config.toml
d_model = 96
d_mlp = 256
norm = "rmsnorm"
bias = "none"
tie_embeddings = false
init_std_o = 0.0
lr = 0.012
lr_head = 0.00654
decay_fraction = 0.349
final_lr_fraction = 0.0
seq_len = 512
doc_mask = true
Each number is 500 + 40 x the weight over its row's rms, rounded and kept within 0 to 999. Layers, rows and columns count from 0. Numbers have three digits each. The size before them is the row's rms in percent of the matrix's.

# o: layer 3 attention output (transposed), 96x96, rms 0.63, rows 4-31,36-63,68-95, columns 0-95
# v: layer 3 attention value, 32x96, rms 0.399, rows 5-31, columns 0-95
# gate: layer 3 MLP gate, 256x96, rms 0.493, rows 0-8, columns 0-95
# up: layer 3 MLP up, 256x96, rms 0.477, rows 0-8, columns 0-95
# down: layer 3 MLP down (transposed), 256x96, rms 0.41, rows 0-8, columns 0-95
o4 092:531466491514510508477482538530483429534452455558502557405470539474514563491547510534472460509513508507500537427587492490589448477494597471500451467518617425404489546525523468515483516514510464477489466527468517481467512551517509500536487493540497441437541496544478534424505500451508507480
o36 117:493464449452526462496475485504402549489497398484462460495528457515437493481502565500479532608557512513508514510409447517411459516471457470499558454440498547532552488420443538457522489501461480541512543496508450491472476490493505489502539468543517542529482482474518497496502522536573404468
o68 075:528526544588556511508542441530580444470456609494538533578522512525483440494489474478504443407425475445467488469507521496513503505541530501542526568507451474487510498569532477492468486497563488436512473475488514518557539512480500540489443477457474474558474563493463543529555504502432566486
v5 096:495493545498475615478522559491461515493481473509506411472543463557533495519524480494483524564480444440515498502442571467468431536497507524551528465493487434489449453430515487538490533522470524499475524515533437500508523458403503463488513461512479561489610536446454494463532461504452485589
o5 081:507568487481438462539536478595443520466544498524495557413479532479460469432489537458515560533532471583503567423469461552449460465489534453493495493522516504482493507485479569436574448510482427533534539489434506507504526522522545593437485478465512469481453466478477502496539533512494481458
o37 123:543475535441453471440531581431478479554524404526462509586480447507513578527505458524527529536479498482524531520482536475534538451476483561476458545535490479516534585493512518515464552473554578442509468473542518442464541555541469474548481509554474458475480570451422515516482521480516477513
o69 093:450487486585565500546447447519567538476483564443536452473491537457478412550509484484483450419522529474506469533569468509504495563523506479513521494440464560523484460536523424506474485508435482533489494504523490547533400451466475492489512529446550521531507432552603470506512450510493506498
v6 100:506472521504485558535508578520474486500465479533574481522508506493569538515500496450487583475486472487507444459499497511524491475501476477439494541603479535618509476510508506578516465521495596485570524495482534446480500453483532569500569570476538538467504402429545509503508470503441464478
o6 091:521485485459543552445556476481452473460419520493458540440445475444424563473474571481514430524510506508495517534481476530460477524569448527527480470464525475533463465474499516489465520485504430525485489453472417454495496500482509530500461437597507473495507601428449529459520585486510482452
o38 124:472537499441481492557500514551453452487508503553562510485481572511500512495478515421498571627482475525475479495555509518529494491390500474536539515508400506489477489517484521435543502503495591475523491488504517556555504462538517459459509508615511485566510503531525526514531435452443512475
o70 100:521454517562518449484467480501549593521505456446441510564503437485512449500528418599486490426474538495547536495471489460535488514528545509478450475466567455450496552530532470571493492512471447501479500518510518497469520517532489506542524536360492530447461449520516457504468510537542497573
v7 093:543516546517517557439529509547532506540531470518469465536524479543535448556538507531513501464547497488532527517552455628524507539500524457532523460468525517508548468564590441520494423508483544530541511521499550528605516567509482587493454451496503479481469463470470482457437545525488571486
o7 068:545471543477532460540443516449452553472449404519499458425403518491505548511451472462522453534446493579482512536497479489506496519477546460506452522535482471494520520487450527460481465454544471453512508517502548535455465581489480452581483529486423495466556554512591512548482523466464448535
o39 117:482525457494469466525474567493568470506536501503462500514553505517556518523551484580525481447538523467522457416515642543504548541480436447525515489486491436495497445504491468521482453496456502443477568508502509501512444492540507513505548578446565520417513511492552474522516450417532544482
o71 094:509506473473522537460492413551461499509498544479548505546517517478449470494469546415468542531511497501476557540486391456506457492523488544458513516479487579485477554499521523500508610513491489555485425503499464488500581447463520469442469440539478482583475477495417530437534504576522481473
v8 110:532447528559502510454568537529464482511511510462443453493502531501512479481518473523504563447502524527472474475629524499529553556421491416529493572579471466507558602492488568490523498576471437515459524472540524516483491483521465544488502440469487488533523522525496562474509449530535432475
o8 090:498506455498560484463529505516479510442488516503499563381428526461432509549508442476451453509476483473440628528532480539474439493486599521515465431529521506506455517566465433513491498518473437452525482538506450463530509487559581535494502507507482511511519545468424485499485535484477495471
o40 132:464536454513624491479568515503524473435445439494475537451452468557488485495464412506499523543537489476516459478499532412489568563545481515496506515577507493430491510482527494511476491552492519530557553451463536437470506480426498483495513435506442519525493538505589535427493516509475551478
o72 100:550488542486422526504454502476537508579535566507544475615562502490534532506508593483539499473495496490520543453480465530537451439507477504495497505409492470534488469492513500488488512399479542494422484512515487572539492531560476482520455562533551444444534435527432470479544498478509468546
v9 106:509514514484506541480465459487458512518494470490497501471445505521594514530454587453526523511517476446396529552495460521488531592503586503535518525524553522530517557506470466433514449466421479490573539435480509505490536512480436451496521503397574465521509523486536476511588464474502528527
o9 072:477509482428467493462531531596453433490521349465504514417577499526465551478506392562494535502574451505453545483525516491444471500489540520547484500537458521521508522505502540466532441464522524516458458600546481511466473536518471509499511554514482518446487505478501501478479490481504535472
o41 128:564508499500520518464524448468550393460514536522533414445498458478539470529499573465559497441464543511564485539511539536562445482501490551567465505506499472544530465511522517500493439427512567523520513462496476453625492485467555538507571512511464515498473545513491544495493479557450448488
o73 094:423492517503475527554465569466534572551519585507494511595475536517438502525487423525459535548507443496473445476521461462482576526443482486415475485468493525501474528477479451522494594593472439499520481510464507531434496530501454504503420488499501484484529438466483476497474537474565536487
v10 094:492443496488502445497474525499490481531472501506577453495484530489448554531536498504477509509438486409503499495549493505539416515590469494498455460529495424534528493449477562483501571589532509546555516506598551553494516528475476470401495483513435549429491427512539535507501510526462548469
o10 058:451538523472457489512435467494509484541466484505571520533492465471401501560435535515504572564509528486523533418467481492568500520502499502591511462506486521430476476560480440442517482455532539454432498521447556456536490587472548476492448484484511423528475480502473503519549413508499457499
o42 125:494546521501482563504583504549464497519490402536497592539470522508568451462557549545468537520510504467432482598503578534477552501584494556469501532481489475511413459507497549481480525555482557571498475517460510541487516468509513532513542496538550502510523526425469495546542511539495559502
o74 086:531474488528525458501466512459523503426520570466429432448528496487541542480451432441512450425498503579554481470474436468503493507383525496512511483496518516510575522465515500548493444459475436456529509459510455473520470469502444455535498495472450500519507513568571464447435531449508441477
v11 094:404463461477458498545474533535535552481486489575494479509547494465539498506525469516563486488414509503553429569442540543504486494501472468496531563458491457485468494528470521468430453503454602453548503508509483483494504467540569501449504546430454420483501491446507531433536522506478465587
o11 061:499514528513457531535535553525433465495480551448516554546495606478512511501559556474449504450495485493454509569546480469532568537544526522470518454456466563432481503454454495497498571537524489515458446546476481544455431443481459491542547448566526551521575481540543461493485569496512536466
o43 116:544496549489469475515457494461537524488469604531451422538524499477520445521512470433561574590424511466509536470486538553505508547471442481467486551460468522548509535500491548521522491496496478525445498472567527498432558533549526513538408481520518477510425561467478495537486480443458530562
o75 099:486512448497539509452517483494486492546549418498498557457453404501447555451454535548448462442600492531487504451485507436491440426486506522549458460540542437483475462506555444491507482488465505491538530477433483511608492504511479464440517506502483492500530424516480483463544522541539478433
v12 081:510635538476512565509489422433502436513451502533575500467447479515495527506536497529495555501478520559488502499472497513508499486509463436465473505504580547525435486537573507505458495465518527484511492422514554520485499509597494500503536474448478522519530484393513468510436560547499562447
o12 079:484531473545499531455528533536489469543529460447417555467487532423466479459525573448510560510531450483452514458494457487513457493528493431470475478476524558420450568493420487452517460479585465511506526492461417528458444486499482501514526383542493526465500483545458513488473477473527452476
o44 092:521526525452483513559443465546525474524472494518514419469538470500457524484457503583463516566488497565533465483544533476468555498479499528504524468499483494575495466498577506480547505494401497491533452536437628495583548511518531488468487582487527482450547445472504474530553449518557463510
o76 086:476451537557425447489503496460490548434562559532550506594501517528591462537525470456514461472492494499497511535452518517506524466461530558550505598535510484535559571469450516564467505511575534522480543564556517489462498504484499504530527513464485500514473538457540538529439540509428574524
v13 092:500595539525406486491462511557525547556471473494532457492502522529513454431513583467480496498455524453480516440560544556443519524451552491502458490513525509626503465555490510534537478550532452504456481448523457483458522497509440527468548491467561468514489430525403475496505532524481475491
o13 073:511485496501504481445538514451471567461527499431517588506465531555434475523513496476520526444465428552512502467481516442508523465488423397537502518522509519452526503560483482515546500470527486406429456503498413531451466497541550487451422538473472528405523544467509559502506508529527484483
o45 114:516595492517520524514429425538482496561468410552421454513472455533404535448523501454494511542500574456506500519483492471525452536506532553544470498470480503488487527479516505440446486503552513473500582482475553467582467534493546496544531480509522407464522553491492532499505421481519449470
o77 086:442398505464467506520547560454524393421522547489567550441542531449548535550475524548525476479507458526419475482516482527494515465527500506420528509518523495500504515459457493508528490498487495626530425524537493545461565486488471522511504501508471573562473507493508483551485551497483559512
v14 097:552474516558423532469439476492494577512455492462484471472512477577450476494437526555455433540531403532573530528531450488500495552535474457559541475474476524511479461526477448503520480468498505505486548535469490445534511486479595512571574420500472483493561529505540467526474432524475533530
o14 070:476498511548499499496540582474512501543524526462521493549548517481569517499519463541446556538519449479512384513494479437427477489469514522452486483560533552565503569537456461495498461542528585474563447571470516545521503478485484500501505565456531565509459455478514558559432500520571473505
o46 121:546426521486474506496530497458528486559554437560473468507492554479545570496537470479496409501549429482558542511544542467508495483476485495485525490511536453479565491536415512523575528477468587384474475458530447550455498515512478510556525529536510504401528511511530497493496550503432511517
o78 097:466560465471524502501479483543451479417478509471556518507479462500459429509469508455557607492453594550440446509465449533534502474538539542538453506468461499527438490431601525485465491522507428609538529513466562463490470517504470467460486477503457492519469501475491519453531452485525495499
v15 113:564574478427506495462501498491565436456463550451516472516479532510454424495542494466467520476528459554496447504510487480437415467490519423468471445501466431445423485521543413521508512571512512507443487472546460464456524483520515470465496533448538486430465469529584472535468536495473490522
o15 107:453472501500558541505495491414518537526491475531477426536540512525553507524469461521514483545505570461527434584468548489506573536524495554521501560553413509554550500490491489524481493458524598490546511503543585558522510524457471434551546531496437542466499514438521541506466457529451512542
o47 131:474485515491448551556498537566454485555493440479469481556507442469392472514529483535440555551508510517446551527508504509456542508447514572489524437503457529532480480490501477584541577477466442503543479526481464469488541453555490401421486517417530486535505504520495493458506525495528430511
o79 092:528530495499499406487508528492552517470550603506538557449470534508563538482501512500609480408499461488537521443526471501532471454514479442547472536467585489459475517523486533443492451531456495524451525446470515513544479526481477621563495481579497471496509472547481447492517464507517523482
v16 096:506545531490415464464417543527468462461470469549496519485462530523527512529490415458513514476579532483468502556458441478548532460495424536468504520454506515477508504500533509392495505533442447447481450466515560483602511492512544549516536491581450535472485469446552486522558448507524482476
o16 086:447430551555500484534476494586516503467523549462519490541551484456467494606481453491512508540511434505494517500521493484489469492467516480449552440474501514542457520591501465476554571546464510554485473483493478493447477482519466476440476550440502524596485462461555493411494439570497437505
o48 112:579523470520522449508505556577513464413499460433521481446473504555553517476494493509492470503552476561491423519550498469434482453393509490539509501493507506531462493495529554468478443494503516531559425548480469539562505436530506469500486538543586490458435533526496488555496566425488501518
o80 089:399512493429512580484529453387489474617523514582493492526512532469494493457511526510518543502461542435489533454491537515521517530570461505477427528540485523484570521448495461565514475494531508463484540496501508444462491552457452550513512459502420510500575456513511474507490461515536538465
v17 097:408565500464559553478485466528514483525531542502515462468428551525530545553541548536510470428491437527441540505420515504540507461493502522509481506541528482455491495555547432519497516534534530391494487477558446417522488486486449499537512558494530451515505528487470446435528425449484494556
o17 077:504499489585523471448562545466584472475447467446497493546499519506486499483517446570483472551516521431436484539496501434455490581479458473474530518487519499446467547472475433500439422548531520550511567436467480548463499496500505486514483507552473501564499522576459540545458475478482407543
o49 128:515437466454466475500496539497459495458506571441513449537547429511449521539465472465449513476459519498500546516446525538514448496496494526559472513525440469570566445527529559546507532486485452414484431488536464455644525501482504580485498505541508494494444527481498520475479497507534432444
o81 098:508559516540514505513503449530439526525499429549466567441496562460541474456539567463547493499511486549565434462582516513520558480536513511457533470523556535474476531437501510466557501482523549545489513548460568538386475471529520448500528511435474534485529477486532480524520548509460585542
v18 101:565463467456412433483510489429510549468557552462556538418511530530462513538518487532539513428528479515520521516446477525512428501518421462531523387474537471509444544471521451559520499502509491488519510517536552481501537518505506479501413493535528530544488543546541454584530434493501510536
o18 082:524519500570573477460520548511426480549485437505409557536509491541490475440531460510481540496454464507485488547460491458474457485559544544517467470540538513428507507504530527439565501529409569455522490478481567531501480525499449558525554485547500560537479483447574448447501516493426494515
o50 128:511475505517424456513557474553508468490535389529551411462507512458517466520529513535474476483514446485538530480537524561491438490478510490529521499491492509533500556534470499589528496529534449543519472484492430480401480512484498542463504496531548470500485451607429523481486589490586444488
o82 102:478508490438582574474460533494527492509469622489459558518474494536509581496427501476527498565512551472483476458501480439510583522495475474468479529515457462455483472459526488440418478423525533495446509495493523509588553483529550441510449530453454479468515509453540520507508457513472565485
v19 108:512451522446530506415525458441432546452519523468567455492530526472502471504539430531496509466490521450572477485503511494451500505521455465534537523446500424495518436514487513509488471444486477431502418501481459559462581509589491527521480520535512494534448439387474461558469517558494510516
o19 090:469548434463561519467491494521574404529464500499431598470453488536449515489522492578490482451509524511475471462453466507524464482481615530515508462525548517483475513525505479406497511453500491554508500476555566526527451497485519457520515505437439528500571541480561502463552463540481558493
o51 119:519458517557473466543489555464513460542529515568561408519480476494518467483534483492439454566504552457473473421568472454504533524489484529488525530493473511493561561482519463539486551563500486574503546458446525510497524477489493476538524460575562493523493388552435476544478531430522492551
o83 089:464519514501460521503493440499462542459534457451462515488557552462466507514479541413554550470516422537486546597481558542489513492516469482473460487541503509521451435451477511540558461477534510423491481573518464491453492544505489563456484527444447528439496609449540565475478515495457493469
v20 102:550459512461546458573483456516479482567415488422494549553497491493458501546523587535499543485540510495457415547531463504480540496488536519514539414513479475529546466557508527516541523524468523563487506492444486512436513464592434456563504533529495470527484516581491523543462519429517455475
o20 079:458513484457518421514513491468547566452545568518541442560487460528539552537470426456546517458510512484517518640471492517460486538523466485541472508516444486497494485504470574480531457556495507484526532469538481523501547536402484537448544458521478528513498560545548464594482518482446496502
o52 115:483468509531566506556499418526447446512498420508450484500499542557459462564537509540453420459442515519511452539506472521577504456521545521467531514482492504453521459512526453539550509456447452515500525476547479524453492523453512426539592524481441485539607472546483502453548472548502500527
o84 099:517492515532432573429496568491505511478520525490530514442523494444535483427477490476485553562534472467519514394507532492461517538474471504496462517517537516534520551470506499509422513504580517468509434550457511466548432439561509549460385503489561506499430472406531499504489526491509541502
v21 114:515500495504510536550518494516513522570572563467520535438493403546514438507459488546441484520543526448457479550524474530500560482508451465492518452554442525515508484530554539492490427576509558573479560533525499495481417507523544478555421496471513523470506552459518489534560519504517451410
o21 078:561520491535427467483523526432519431458479456442519516547508533504557479426507506480484473559445512491483517427490512470495446483465490440520524490532556466495538551521497522418568497489496488469510458464578575519504459564473536599512518528559515509391524482539515557480462469476477474544
o53 140:458447512489547538466504498508444621482464454517539489381505560544508481573459464497488477556502492516547500503537559487489551534444498514492527557523533519479518476553463486488480420452519498469516530494520465499377482485511520425459509522519472468493495519482453444509505434603497485477
o85 091:524522503515475469494446480517519433499497539522422522612462455449441517436552542510509502418472483509497498546487478544499460501575525554486475439443486504518492468456501509540509595518475505512472461511465522505596528467510458539532534462492542538586472536499533487486487585396505516533
v22 104:526492487474468454463590525544495505467630477493526467510445503455491515468462539523531402579494514472543479571516489476464516497443546492531447457485498408551436517477540516539560562467549513580496505505492476533506479471454465479538496507529467513480505579539516562508543436500495521537
o22 083:458539453510499509514474525443599530482468606447485555557514502504472548488530484467510519441458520482426539404494532485493465546524481487432523541432489470526491448481497488491464465460510451457408479486493527474559460505539513495548427544461554468454528594507519458512484480459534528522
o54 127:431520542494521507445514469511506488540544399535520426541470467468512504506477452541552489493548482476567556562493502508511520500551535533478507517533518551497486485631551496478481521535556543537577472528471448449435465513516497530451499507465469486512394466461472564427483481514548516538
o86 089:547449485498506518553451465502409469507458547531481494458589535513487498484507524523447527572457513534448397477464472508516502460456440446509452464547524519516532544403457457539526468509444478468501527529502538512504545480463498512502553470523500560547535474518510454627481519538463462453
v23 101:474535527510535533492570486495499503511454485594504536525433472499455459500480471526518457474509449481477525500524541579528489434501431527432487443467482491492521455495505529508528501501538535483432513485548538454544475469506561498499474490446404510511489470469499623445510471509435615421
o23 067:459415504482476460499427521489465548539451509474471491549589489452505512451489536516502428562474581459510498549465436542474456473498514493501555531456516527555538499491551507542499566515493396557475457490576472524470511464507425487486510513506555492543453442540411454511500477475522469536
o55 128:448524435451536448578511451527500599463539523566577548441474506575474540540528428503531503491517501483465553492529531535428504517521446477536526478486471437474450475568430502504481522528457538464497552497473492482495534486537519488508424532451540471514520526450463466538520582495561539525
o87 090:543501560552467551445517542448528423486531491441465422473497506439521488476474510464449529531513457539548413456490462473558551502490558521465450545526518561523530564461555497487489483448581517512579473510470521515489436505468459505508534454523471518497500521505635503503470475501446490479
v24 109:529453550543471518475434454412566467496503485451553484522459514442532462518567463461525550508518511451487526496518511574590430487528514510474532483484475487538478582497481468458493491464437451504516505481492479568556566463509521514544551482436472449534528547498529511570552538504439450430
o24 076:428524566494451513442548517557542522520541473471503543487453522479474497551465540521502553501512424521529540488525571505478516508491420481463504545480484565458499506548517534495509448449510462448461483523509475492447544533562540439456445552515544448490520505522351420545528487515492463486
o56 128:513500539426512503526505488570572456458544538521489496434497465472509456541501425573477489462479467492494519516533545478569539437474513597527439438479461556512501539444466499519518453476463554584506532485543475523476511492478501442500505409504484524429508492566508427523531560517443529460
o88 114:507514437547521487493504502453392504500431486489486482539541532548504508450524538450494458540501543516485452475456446515430492550527539428503538511537571464488516455533507501477493558566553444470500482518490539442527440520478470581514521555483476519585466508433513596475446448500558483537
v25 101:473464464440461514522588429532443539535527547475514521511482540479564475489522445494428479457465600419429508509526416493494482478543528494444528475462521513508456521506497516561550464559474542477470441476537532467521536535568463515450549510488487497447451550438573491443483485485509523490
o25 078:475543498531531537520438525510482498505555485494512458573555560605486517469478477503553495545571482523520410505436515465502547455439455522470463524560546558486536498442502536540411492502508575477517570544453529495478523461446517481494557449493481531462492486537555574535495446469516508452
o57 124:540546510536485476453437490507495518402448499484529479473578475427500466456493486532488510477505542473418559541542565499540529625469507543477573547503481474485494437500544477506495428536486455567436538510455490482522486465496439471465550563533508499515483557502449510488434469485516469541
o89 102:494402497492530533506529501527524482521478481505505466500509477505528478542522477523454472559451501519563414543476412483491497472514527464516429449471490496579544551556499495506502589470555517465634432538521477487464490494447518537535493489417506554561514482459577466547538521490501536482
v26 101:457526507508480486423479466500526517495483472546510473518538525464521414448556547519476536507484497547515509477539485440532540451482485562432542468497540480483525453550450587479520545572502472444482484481416477437541504493454526534554453462470510453584540469510571519440581446443474508528
o26 089:432521462488518477473505549519561488534549489484486521564454477529440471584477439510489471473484496449415576586444549500496429603570517562532482530528425576467500443516551502606491481496456458508497503496501466503555519528499460457495489476540517521479492467536486474497466529492496529487
o58 119:495482473528583479469499526407544555472515487492447457465465434487510532476507432429525488458521504501426514481528465521406462432444494474445457456511510463495498499526406518460466492564479495505522505453543447541515554486510517507477432480501539545557491576514587497520484523460448439469
o90 095:549475556485439581532492496543435427454486544497506542459582563487492489481473528533482521558493512508564422519518480485537548538489515498537531509472528491598516577471522464497524508453540497526522519548491539468435425455489474553532559560472454495457517486428459521511515527528556583496
v27 096:511507492540487447474487457465526440467529545562472508488510471498505527464435535455476578545451486465559509511487568457586497474492506543534490564526474516480435501523493521447509549519437492488428479502494482568448447483540467495501470483502528450460539541537520447562521485377615512496
o27 076:519513506505526468515487560462471566509445550478504489440509477485476488486477436538521512508434485562445559510497448492549519496519567507478526490574620586473543522520512492472497498539518488548516400519449583466472501483458493549439554457395433526456498496536493507473488508531487518551
o59 118:510464537530559547439598414483452529488474585454472542535489452512523477493472590488489553422523470512545508525453487457479490471444493529455463471438529526528495519441544448501524526420496542517484444463552442542464516502565528486462443419475496522526498501487561495462510480506502451465
o91 092:450531466479412507540417556542589471511572413527526485535489547504471534506552451478503435566503536527446419505536506537480500497476484470505519498534432460478517484506467564531521488555562459455545573548468521468531497497450480487537506580541505526554479503481456514548455517505484569504
v28 093:524482469492509532575487525504513485516444464499521628532519497510543484545426571490505444588495526539544451503484469469564562407496519463487488500614524462471479457460547484520491482447437515508491463537506515451471402519508522497519549596501518495531481520478526510468546542485505510512
o28 084:447516477532493502487480485539546512537497551492436547556487519473421469545502501485461486486466541475506525523452448566521443530521519430519495508401474516502506428590516500501489571476521409489435514491511443501558496511518491507477408468523527463581498476463375527537520482526488451492
o60 113:474438492469478493483468466471443529480460513529568497505498530518559506529419599507506504532488545548572460476534502537566472434450497501495541498563506536504490485497519522521638507465495450448484504520519477540478488509486467510442462506475507435533439491520585417469524475558441558545
o92 096:537510510485542493526525555522487478470519500511498474407502474487499513470566393513503523474537479450458506495504530470429520555552460540469454490471469489500525560452504457447381481572465580570541516466463519462508559488495505493556541507476449571458558528501542556530510513442561474468
v29 098:552486517541471471545500464524491444457574501512445507445459542498446552561470489523603521534471519559517548523530476410526489473503468522452499509484543586505424493492391560527522515515515548475520482477552442572550458525479501430465458555532502469542450518512512532535513540510511536495
o29 107:488538491512500516484571514490550542488528419459519464467498538537543491485490506519453538472515488524538431517491498549444508577526475515537533560535429493474528503458466539538546439439505438483484583509516521549540504546442485427554571580535459533397512495522449539531440531498520446518
o61 113:527514509529536504493534462578470531517514583405558504493510476533518497498487574541487563457526486480460526467509471491488429503540462450434533527435512542496460506518490499507522457577453530510509433529444455463518512473483469584464448419477594468471452455504442485490490563562518553506
o93 102:509455474482494477545453517429501466499441501550453507536492478465421498524549485412532426507482479476501562469504575477563579429481561518552438447539526428486494488525518415486464553464518519513460481476538515500470518514575544522501466517460468512544535500461573481475552460442438503515
v30 101:522465480426422540514454464590579523456577500504466505507510500530500604468474525435427539493483567477498426479582493500534469529590510496524509512504527452534452496523524440415515502523549523526445520556500526480538511513535493480419497490482541544495532518500503467520523499536548452540
o30 072:453442478544543468432531493494499538550484458498496533540455467542509462492483557543496506433516527440530499589499405531507435574530558541539542515502513515512446482538537497540548580473485498556503494454479471499500479511445436544545476505536459484549444406476482489438463509587468489502
o62 123:544546526533439533485494536499468478509499493455486488491526514413500528497545547566549542494578519590450470513489554440543556545506433533522513525496542508485507461426478532490442466483565546507411528500499435476363513529573494468490497504492499492511509547532557554485528470470478465473
o94 086:474490486462541476553512496491488509480504540531519488489503494522500483527475437426518483542408454484582547447453518569433487400492531474438475469517437505483556549524517510502560480518428467444594494484521585526554485458484523507511504498534515475451521473451504462543510549525549568582
v31 100:538485541526483444498483495465554486405522449578418531500530572518542531514510540468403484539557550466554568481508514468515511527450489508456497520501503424535549516527464568519515494451487526504471496417438567463501507490501503573546471491566522574479490501474448481511462490565534463469
o31 083:395488493504454587487516475497494530550486529476509571527475563468393484517444527475454476509551459534501542444476480424490520579551474494482539495452487527476468505444529451512501502491558482485510495509476465499428431477542479440491442469411476481537530461532484451465524482527541588485
o63 113:509498446541538457496485494534563409469537444515479517507485549513459549464494559473534460479534514534507420408521428506437398461481529406405442467507527486494495544529529489461433502483510477557490556515471416497482482481522510462497508523514516488540516451487557556511483502515518444458
o95 102:513527556475504459535482551471428595550476519485511479463488405510558456518553489530516574489423507506518511623464536549553519497505492600594493500493492509492499483497482532491561508552447515447512468487545549522565504498451484537509545517497517529488491514503547431478526515459454493564
gate0 105:506538479477490477436519497535408492496528506501440513491489537474475490532492499396517518502532532461527553531525541433534555493509511431468522483428479526480468562506493452580498516556501531491447504423542476526549455522556501485551497496501440470407520548445381451494443463455489510478
up0 091:481544455486479485454514493514405512486499538522526579490532544479532521409495456497499455542572508490428494448534439456550500495472450469481461516545487502571495482510504446532556540477517440468487442508476525477490555520457374434512543475487465496461479506483452476420406501461525503493
down0 095:531517503577446513492435481504513444494487482565530517577485478498473487551416428524514524461505509497481524539467446519470385446476572415534524531534469539438502505534537524526517523531501505497448490521506530493499524523526499444514507552534489471373564486454478469457549427512465480458
gate1 074:525620408468463448376532523519471524488550513458499460447502507485436492503509439537521536519549454411494486428525474499482474448519433469503517488520465592535533497552511500439447497480476546528513524529516543474532500491487530437483499504502439521479452492507500514566538462462484458452
up1 083:574508469528488477519467459497485477442451430523498456569524493433524502481521537497521457534520579566535530525514566444512507527456536504460519520463560402491561490491450447453494534656456504492470470532442520489542482480522519525467504443550520502456511429545466474503501513495487478533
down1 086:438481460486516513521462510502561406471483487455392492523500513485462531478497527493520538491441543523507588403520571536515486501519548566481484515455480498510470510537437500451512435496487534579485521517556435472466570572549530513503504509538542427501473559521464501419505537502522548524
gate2 096:537502504484458526613455515565534526494501544554480465551541470533501508489439560457484496477479590442481548527514486550566536464438460497461513459533516485458508508501559537560525503563568465457457530556495576420489456532472493543471549468592466460470450509536473505513511506497504498542
up2 098:472419485533481508511565532495566538503524493525509479488456489410503528503540436467530510541488453486476468534574457508538434555490563457545463537575452479571501471512497508477479518514480449418530547558500543435447479508540542479518500511461454533488428545430481522458476519454421457455
down2 100:528525527482510431511482522509407468540539541559527430604471522474437532471520505489478478485518479478516504469562509587556541519466542518523540484536536551410409512493524467418547491552470497464502505440468486485467511487480545550451474512418503517478505552529495550541481479526417469509
gate3 090:531507517486439509498498431484488467454505498496526428499530489505464451453460448415532513412474455533503550494520448433478421451567510440490533514446498462423461566553529397519457482547501470490512477512534449505522427544527454473473510525501509539488520611497493478477528482485485519444
up3 094:475504488533483510527569516485498461552487543509445471484477499459506563518461499535433578591516562512556406464507502546479473555509524536539549550522482538492510546499512548509578551560505467530532443447472530583553536529474443547495549576520497466570494488481546542482509516513438535538
down3 100:512510562414551537425533489484503462491552493533491483473466545458486469484449480431489524559485463565506488498514468510503524527456478501469470430504475533485478558501509477479525493493473512493559521495463476444541373484464486564500406514576447511439466426482500540512479485429549596508
gate4 098:489585511551473485501454507493488523492499528536549465486515495427443537527448504481462479528446504494518485486507515465546478515548462575509532422473450597496538506520585540513483568527521474484540509531463471475456449467608443523477486521479497544432499447552476416506536409530478510558
up4 097:589550494506526524535504450612507510463550450532555554449486483522504485453489513505480510544411493539525502499587496529487516509498446536500527523512437498468543523493480484519500547441465501440552442612507527458556498441495498404473498465521568501537451482532505515479506466527439458454
down4 094:496520463523530554473530591445443484487480490518478485480461544519537536470521412512503516520469500529531464524525533585562473551522491508554450488475518556489575485528549512603582453527481410510489476510434516490492478570504483513500473512392509465408510507457476484488527547447514493482
gate5 096:538482503502469456477556421565438543479491496476420473542485486499508531448504542540532487448456565559481556461462532521545478531443522492518503526493517553467458471522540563454539466506463451553551594426484460480506512515544574433484532519470475508505474553529443519506430473453445563508
up5 093:472526498460483563558522478499504502497508473494513462530537502569495541449483472471477588532524427466542519459496442525522561489445415485493513524451460495525505431443511459499496469476434393506514483528483484449501496591427473542545447491571437567479525458465545562449474524489481534478
down5 095:447554543594448456564493464441462507480524486473517477505438513521530592486473457505455553437482463494462570508566484479536578576461468491557492469407602498430520466515510518482507490495516514516502481524542520494500516544523525514544500478527519438493509498556563511506529518484507412448
gate6 075:527472551465543553538525519509488467478448488498456521445533471528495485448511487365467525456471515468451512453536589531546535501543461489400496479472463534486562479464483563474531504468516482472514552468464507547477464457458548476505455416535526494522539439458447503487450548506545442565
up6 090:485511498433492432496484420535482473466486502504505489519455436517474466480537506486538470546474506484434541520567384463447489430495549537550574525479521539492512522547475523466569465498536515491445486494521528412494429516476498491514564563431468481380508529532476509530510497425503514507
down6 110:511469518564557532532532614476491463479473449482438518440542473512553516497480459499515535452455536479500455465487607526568491545484447437486465474518513534476468461514555522481467541498489527529531507500463498543452537503493512516508448440528547530621545489447465456470426492577515467488
gate7 109:468566513493437510543504441445487414522473489475546480541510516516527540457402471479474480478502536543583541501525596512597546541564513500484500535483444569466535466459531530506507540479471450479494440491517506497538478466508547505404500529551405506480520442501515482461461499500541548511
up7 105:522509458560495516467501499508534455552519565438429490493478438464504527601508538438558573456470529547496441467520493459486502489456473458532460466398484478527489487442467503466455391434519571445492599502528482516417504507463504523501508457506487496514499485500465492519507441499466524473
down7 100:504483464474572463477483509514488548508474448532375461464548438459532438577531488478519516488561516532488449504481501513556472512553511483505494477463518525475581440531482534444481503463510515535525535526560527475538465494483510456491432424483567490409447455472566466538439486423488487512
gate8 116:425449527498484480502495557489464510542558487467523446425400567502522495458502518524468454445482547538521486489512558515549527566481496576465566411502495483514535506483518552508510502395473452509517471538449474503506541529478470459473537537423450433526529503469524440500502528542435441488
up8 109:516547449524517533520479506471491479498436533418514451447512489519505509579495592502561458471490474497525468538449561418558479511508497479417547526544526478466514438447452512504553530547609505450567494496487501439514549497539456483525524451498595495463530442526491535481531532503474499457
down8 103:551493514475512531454507452498538484489480448469505540513511474491490525547568494505442463510468550521497486526522566511576550514502464485461512435467491514490537425443515464381480542530457508495606479475530538479492417522473567531475405476533516512455495480547574488451415521442516476520